{
  "n_kv_head": 4,
  "beta1": 0.95,
  "warmup_steps": 200,
  "batch_tokens": [32768, 65536, 98304]
}
Each number is 128 + 32 x the weight over its row's rms, rounded and kept within 0 to 255. Layers, rows and columns count from 0. The size above them is the row's rms in percent of the matrix's.

# layer 9 attention key, 256x224, rms 0.0867, rows 233-247, columns 0-111
size [111 115 104 104  99 107  98 107 102 106 118 108 104 116  97]
[[161 144 233 160  56 143 106 143 107  74 130 194 164 165 153 108 137 176  85 152 113 145 108 136 135 115 130 108  99 156  95 135 102 123 158 144 178 161 131 115 133 117 149 145 110  93  88 130 106 115 160 173 129  83 115  93 123 115 128 113 144 108 107 133 146 174 157 161 140 178 118 118 164 108 137 139 173 163  61 123  98  94 193 130 107 112 111  82  92 137 158 100 112  67 100 146 104 182 155 117  91 124  89  99 124 162 139 132  91 153  85  88]
 [139 103 110 114 161 177 103 112 124  81 153 110 167  81 106  99 141  85 140  60 146 146 101 138 104 159 172 182 168 187 150  84 131 126 108  64  97 115 116 117 119 124 117 101 137  91 162 156 173 147 140  90  69 132 107  92 135  90 127 132 139  38 118 142 180 128  90 164 126 153 169  97 134  59 204 142  98  98 107 121 172  81 148  98 111 199 144 150  87 197 148 100 153 100 162  91 166 151 209  78  75 107 177 161 112 143 153 151  80 125 100 129]
 [165 115 151 144 146  95  22 169  98 131 104  85 153 132 101 120 141 128 103 107  80  90 143 100 139  71 106  86 166 106 125 202  89 157 110 123 134 150 151 203  99 150 173 121  89 132 112  96  53 136 146  86 179 164 161 112  84 164  96 130 109 156 151  45  91  84 137 132  58  99  97 132 108 175 121  88 144 143 174 151 122 119 125 134 179 156  93 173  88  86 140  92 140 129 159 105 147  46 123 107 165 138  95 174 145 149 168 116 159 129 176 101]
 [181 111 147  58 114 106 141 149 152 144 111 109 136 117 135 140 147 154 138  94 161 149 127 131  89 163 137 128 143 134 175 109 139 108 162 114 164 111  92 121 123  84 157 117  81 158 161 142  66  98 155 120  44  75  68 143 122 142 164 120 115  94 141  58 162 126 111 122 151 134  77 174  86  81 154 102 137 154 153 151 145  75 183 161 125  77  84 150  90 157  60 105 114 134  88 120 117  90 128 142 139 146 131 133 150 114  97 151 206 183 124 124]
 [132 213 211 152 161 116 137 159 152 121  94 119 182 123 145 105 144 146 117 117 128 192  59 111 127 142 140  72 109 213 115 205 129 103 169 128 115 167 126 169 144 147 152 132 190 110  90 101  72  59 144 104 122 140 142 197 202 144 150 109 122  92 113 122 122 149 128 174 132 140  65  98 148 121 101 117  85  79  90 110  95 140 127 161 153  81 136 160 148 103 134  88 106 126 108 116 165 164 115 155 161  87  83 107 125 109  79 136 116 105  88 178]
 [128 182 118 150 190 101 112 114 138 133 178 158  96 105 151  80 167 122 100 155  97 128 130 153 101  58 113 122 117  90 129 171 119 106 106 134  94 108 156 172 119  75 110 167  75 167  98 108 134 128 113  72 113 153  98 120 105 144 118  50 147  97 115  81 156 111 146 105 135 157 102 134 188 133 122 123 149 123 152 177 140 166 116 129  81 113  97 138 171  77  47 137  98 129 119 111  91  99 142 102 156 135  87 169 105  86 157 168  67 161 106  60]
 [131 144 108 169 129 156 115 156 118 164 145 157 106 181 158 124 154 151 176 112 117 144 120  82 169  78 154 123 127  65 164 146 155 171  74 120 108 110 107 180 107 107 131 132 158 146 141  74 124 168 119 150 190 163 166 136  83 127 104 194 121 125 139 122 149 162 132  78 111 114 193  98 182 104 103 129 162 110 121 144 142  74 146  89 228  93  67 135 131 110 161  85 172  98 105  96  85 127 105  82 180 134 138  92 188  73 160 106 114 169 115 109]
 [132  96 136 122 124 132  95  97 120  92  90 161 106 118 167 134 146 128 141 109 124 104 118 117  53  98 109 166 130 135 186 168 135 115 142  96 137  79 120 130 123 100 163 175 120  63 150 122 161 170 113 157 116 172  92  83 112  85 156 108  89 148 107 166 143 166  96 122 211 136  99 166  73 174 154  53 145 147 136  62 128 114 141 143 115 121 138 150  98 120 151 140  90  67 117 135  86 141  74 144  87 160 137 121  99 177 107 121 102 156 165  94]
 [111  92  95 164 177 131 114 104 157 104 106 105 175 151  78 129 143 125 128 130 106  95 131 110 141 120 118 151 150 111 175 168 125 133 103  66 163 172 108 126  93  72 139 125 127 148 148 136  56 159 137  91 205 133 155  99 140 147 102 143 128 130 159 100 131 146  84 154 164 148  78 136 104 150 141 150  76 137 205 149 126 168 172  78 212 102 126 119 119  98 145 155 193  63 121 135 104  69 181 135 139 113 121 100 165 136 151 134  85 104 146  50]
 [121  83  70 100 143 160 130 141  90 159 197  77 152 161  85 148 122 125 147 125 119 126 124 165 153 194 110  91  92 138  98 133  97 171 130 148 152 104 117 102 140 101 107 133  81 124 115 101 120  94 165 154 129 130  91 107 132 193 102 186 147 119 101 128 146 114 169 176 166 152  95 137 156 133 142 117  88 118  78 149  69 147 153 120 128 100 128 118 150 125 167 137 118 175 110 156 106 137 123 108 119 135  97 128 117 100 137 154  88 114  81 129]
 [156 126 121 192 113 162 154 157 174 162 101 138 146 140 184 143 183 176  96 133 114  90 134 166  98 121 177 146 139 122 104 126 122 184 124 132  83 145 163 136 147 151 139 159 101 163  99 149 122 138 174 179 101 134 132 142 112  94 114 181 175 117 142 132 156 149 106 104 134 159 138  97 169 112  64 101 148  88  78 123 102 135  86 121 134 104 111 138  86 156 164 114 109  80  78 134 101 119  97  71 114  79 118 175 108 118 165 136 155 146  73 152]
 [136  74 188 100  92  52  63  96 115 134 162 189 112 151 152 149  82 159 141 100 127 119  76 163 133 153 167  98 187  89 103 142  94 141  73 151  98 133 173 145 120 153 120  79 170 116 127 128  95 109 143  79  38  89 133  71  69  70  89 115 152 104 114 112 192 115 178 155 119 165 128 137  76 130 164 113 138 112 147  99 160 193 146 128 100 171 172 136 122 131 125 122 158 154 133 118  82 159 172 155 137 105 116 124 159 204 116 115 115 137 111  77]
 [184 142 135 118 174  83 161 161 140 136 146 127 103 129 148  90 137  88 119 172 110 125  77 104 108 109 152 141  99 169 116 140 143 128  83 105 145 139 152 169 125 159 115 142  86 148 189 114  89 117 114 127 125  97 130 136  89 188 128  99 125 160 187 155 163 195 120 111 128 178 142  83 144 126  78 108  27 121 159 142 136 181 153 103 120 125  92 128 160 152 112  87 142  26 111 137  90  96 118  95 113  85  97 118 121 163 110 194  79 102 190 128]
 [147 144  99 113 147 154 155 139 103 195 136 170 188  74 150 109  94 147  66  29  51 151 122 153 138 116  86 155 115 169 150 112 129 148  68 116 111 182  84 157 203  78 129 148 131 113 125 123 110 173 134 135 162 123  92 100 122  85  80 158 138 151 123 153 150 124 143  86 148 128  91 134 144 105 179 139 117 175  52 131 121 175 146 148 141 111 134  95 121 108  72 127 112 207 119 194 140 119  92  92 118  99 144 120 123 141 142 102 110 153 175 121]
 [151 144  82 148  82 115 177 136 113 118 119  64 153 160  79 180 127  91  81 150 125 135 109 108 149 100 131 129 141 195 145  82 166  96 103 166 164 165 143 119 105 166 111 106 131  76 181  83 118 129 158 105 105 162 111 125 123 166 154 113 106 134 132 135 140 146 170 160  68 144  92 126  94 105 123 120 190 101 127 173 110 164 174  95 108  92 105 152 144 168 171 139 123 169 135  72 135 121  82 206  65 149 116 110 135 110 141 112 139  94  91 150]]
# layer 9 attention query, 256x224, rms 0.0865, rows 234-247, columns 0-111
size [114  98 102  95 103  96  98 101 100 124 110 101 108  96]
[[135 139 139 145 166 161 139 112 157 185 161 157 139 100 111  99 150 124 191 162 110 112 129 167  93  90 165 122 166 175  96 181 170 137 110 120 161 113 127 123 171 191 112 132 103 149 180 136 153 103 120  61 131  97 151 112 179  65 136 142 104  99  80 115 140 112  97 196 155 150 138 148 107  77 121 106 103  87 188 173 120 132 136 142 148 222 189 111  94 119 189 119 162  87 136 158  88 155 176  86  76 120 154 134 175  77 148 124  97 100 109 153]
 [116 165 120 140 172 141  68 124 117 172  88 131  72 164 102 162 131 126  81 133 100 145 109 107 211 174 134 135 139 106 156 127  98 155  87 104 142  43 184  99  82  69  89  80  90 219 124 115  86 166 106 100 114 163 133 132 157 176  59  96 124 137  69 155 169 163 112 147 107 134  98 159 138 104  98 130 159  57  84  53 117 110 173 115 145 112  97 144 166 127 137 166 145 126 147 156 159  75 113 135  74 111  64 123 130 138 153 177 114  73 117 128]
 [ 79 146 100 108  56  61 183 104 118 147  97 124 106 120 101 138 142 119 100 157 101 140 115 152 106 177 158 149 133 115 115  75 147 175 116 158  80 117 138 161 142  98 114 136 155 161 156 107  87 141 146 191  85 173 106 119 148 111 108 114  92 143  60 122 178 136 127 155 127 110 166  76  88 188 137 150 155 113 139 167 119 145 101  95 163 122 127 107 111  68 141 122  81 143 104  84 111  88 150 191 164 173 108  91 103 103 188 166 154 147 155 160]
 [109 143 102 176 122 178 131 137 142  93 117 174  47 145 133 106 145 161 167 131 105  74 113 161 140 136 124  64 123 187  91 155 181 136 149 130 132 120 132  70 113 121 117 111 126 155 116 129 109 122 127 183 153 179  98 198 102 124 206 199 129 158 173 177 167 174 111 114 127 117 106 100  98 144 113 175 124 102 133  75  86 130 211 113 114 101  81 191  94 118 173 167 122 122  76 108 139 131 151 180 132 128 126 116 208 170 171 147 142 138  78 115]
 [ 96 107 159 115 167 126 151 179  97 157 134  66 149 135 161 183 113  71 134 131 132 134 113  96 201 119 119 124 175 193 143 139 158  88 106 146  51 144 117 140  68  92 132 115  93 127 121 158 106 124 159 102 163 103 135 133 124  88  67  48 118 125 120 151 184 135 172 122 167 173 104 120 141 145  95 164 136 155 181 158 133 148 102  84 154  82 144 116 118  39 106 152 122  84 128 129 128  83 149 114  82 119 151 120 107 144 185 142 162  78  52  92]
 [165 117 110  75 130 175 131 103 130  53 171 106 168 125 136 134 164  94 192 146 118  32 143  84 151 113 145  90 130 121  79 165  98  72 123  55 112 133 109 130 167 108 105  88 146 122 164 132 100 189 130 136 130 100 189 123 142 167 129 123 138  94 130  80 125 210 149  68  81 123  57 133 136 112 129 107 149 141  92 102 150 148 154 139 135  76  76 103 145 139 138 152 109 166 144 112 119 158 130 124 166 198 135  79 110 123 104 105  93 133 125  93]
 [108 158  64 140 124 114  72 102 114 108 123 200 127 201 124  76 124  74 109 115 152 127  77 171 142 167 101 151 117 202 111 167 124 155  89 137  97 132 118 117 150 129 138 235  97  50 170 121 161 122  98 150 124 106 117  97 157  85 145  68 138 154 113 131 123 158  72  95 101 173 128 157 129 157 162 115 184 150 141 129 160 162 132 117  83 159 114 117  34 152 149 125 102 116 114 112 173 137 128  84 166 116 158 117 115  96  97  84 147 202 146 190]
 [162 119 109 162 177 135  79 161 105  88 101 141 149 120  76 128 124 141 160 179  78 106 104 123 176 110 175 162 116 102 172 164 142  91  72 145 164 106 141 168 148  80 151 129 149 151 102  93 104 141 181 148 158 118 166  43 156 148 117 131 172 149 124 205 193 111 153 113 108 101  74 136 121  54 144  70 153 119 133  77 106 171  76 140 124 166 171 134  97  96  98 100 159 110  95 169 103 184 144 177 118  74  89 115 145 192 134 150 141  86 158 129]
 [150 116 125  94 134 140 151 164 132 167 114 136 108 189 141 158 172 127  79 124 118 163 131 160 113 120  96 108 136  28 104 154 125 176 157  99 101 146 130  83 139 124 100 172 189 156 144  71  53  85 109 194 118 135 101 134 103 137 145 128 150 178 134 128 118 103 148 158 171 148  80  92 155 134 158 114 104  90 104  94 142 119 105 192  62  78  81 150  83 121 153 142 142 131 147 128 131 144 180 102 187 128 136 122  92 128 172 172 165  81 133 109]
 [ 97 184 123 142 127 171  87 146 134 155 105 151 152 138 155 166 145 139 142  85  92  76 199  83  95  83 155 127  68  63 105  47  94 125 130 124 120 138 146 109 143  87 142 123 137 102 153  86  70 147 153 144  77 144 142  66  90 178 128 168 140 123 121 118 135 132 154 157 127 170 149  97 131 102 108 118 121 144 140 128 126 128 160 132 108 129 130  81 136 143 146  77 151  76 141 175 135  89 102 132 125  97 163 105 123  97 177  83 152 114  99 145]
 [ 95 102 207  88 156 124 117 106 124 140 173 102 167 137 168 129 189  96 137 161 148 139 119 116  89 177 156 103 145 140  66 147 154 156 132  95 116 102 153  91 154  47 147 174 119  68 153 125 117 114 162 165 133 163 102 131  75 133 145  92 118 154 111 108 133 116 161 176 137 131 141 107 160 177 122  84 144  73 121 144 192 108  84  55 144 139 136 103 156 144 159 126 132 146  98 131 156 104 143 172  56 110 131 119  82 132 133  53 154  88 112 144]
 [130 180  99 131 178 122  98 167  40 162 153 134 145 130 173 128 144 120 144 182 104 112 156  50 133  89  74 112 147 132  97 145  95 169 133  81  96 179 135 142 137 163 180 132 134 134 109  82 102 128 136 111 141 170 230 103 181 147 150 166 111  93 121 154 177 208 165 116 112 129 125 128 115 115 122 148 118 146 153  58 143 140 101 135  69 126 131 138 148  92  90 143 145 100  91 171 136 170 116 153 105 102  94  79 158 154 137 139 175 106 121 101]
 [168 125 187 109 134 137 144 112 134 171 162  98 134  96 176 133  73 153 108 114  96 132 177 149 121 158 122 178 165 171 116 145 163 155 130  76 127 154 131 156 144 135 165 123 170 109  74 149 136 108  92  75 176 156  49 112  57 126  75 101 102  88 121 125  87 103 144 124 179 166  55 128 106 133 130 121 174 183 155 211 158 134 126 159  79 146  91 154 151 158 135 129 141 119 103 130 154 134 129 220 180 127 162 151  88 138 171  67  89 152 124 149]
 [121 133 181  71 189 122 151 162 114 150 120 114 167 215  92 121  94 166 118 154 155  85 176  80  55 168 136 121 119 118 156  94 120 114 159  84 194 147 124 138 125 131 140 196 114 101 167 108 125 131  83 113  42 142 106  93  80 145 138 114 134  76 123 137 137 125 143 162  59 138 145 146 128  91 127  50 153 145 138 110 124 109 158 197 112 129 161 155 147  84 130 255  62 138 137 126 143 151 120 142 128 108 131 125 127 121 128 133 104 138 151 128]]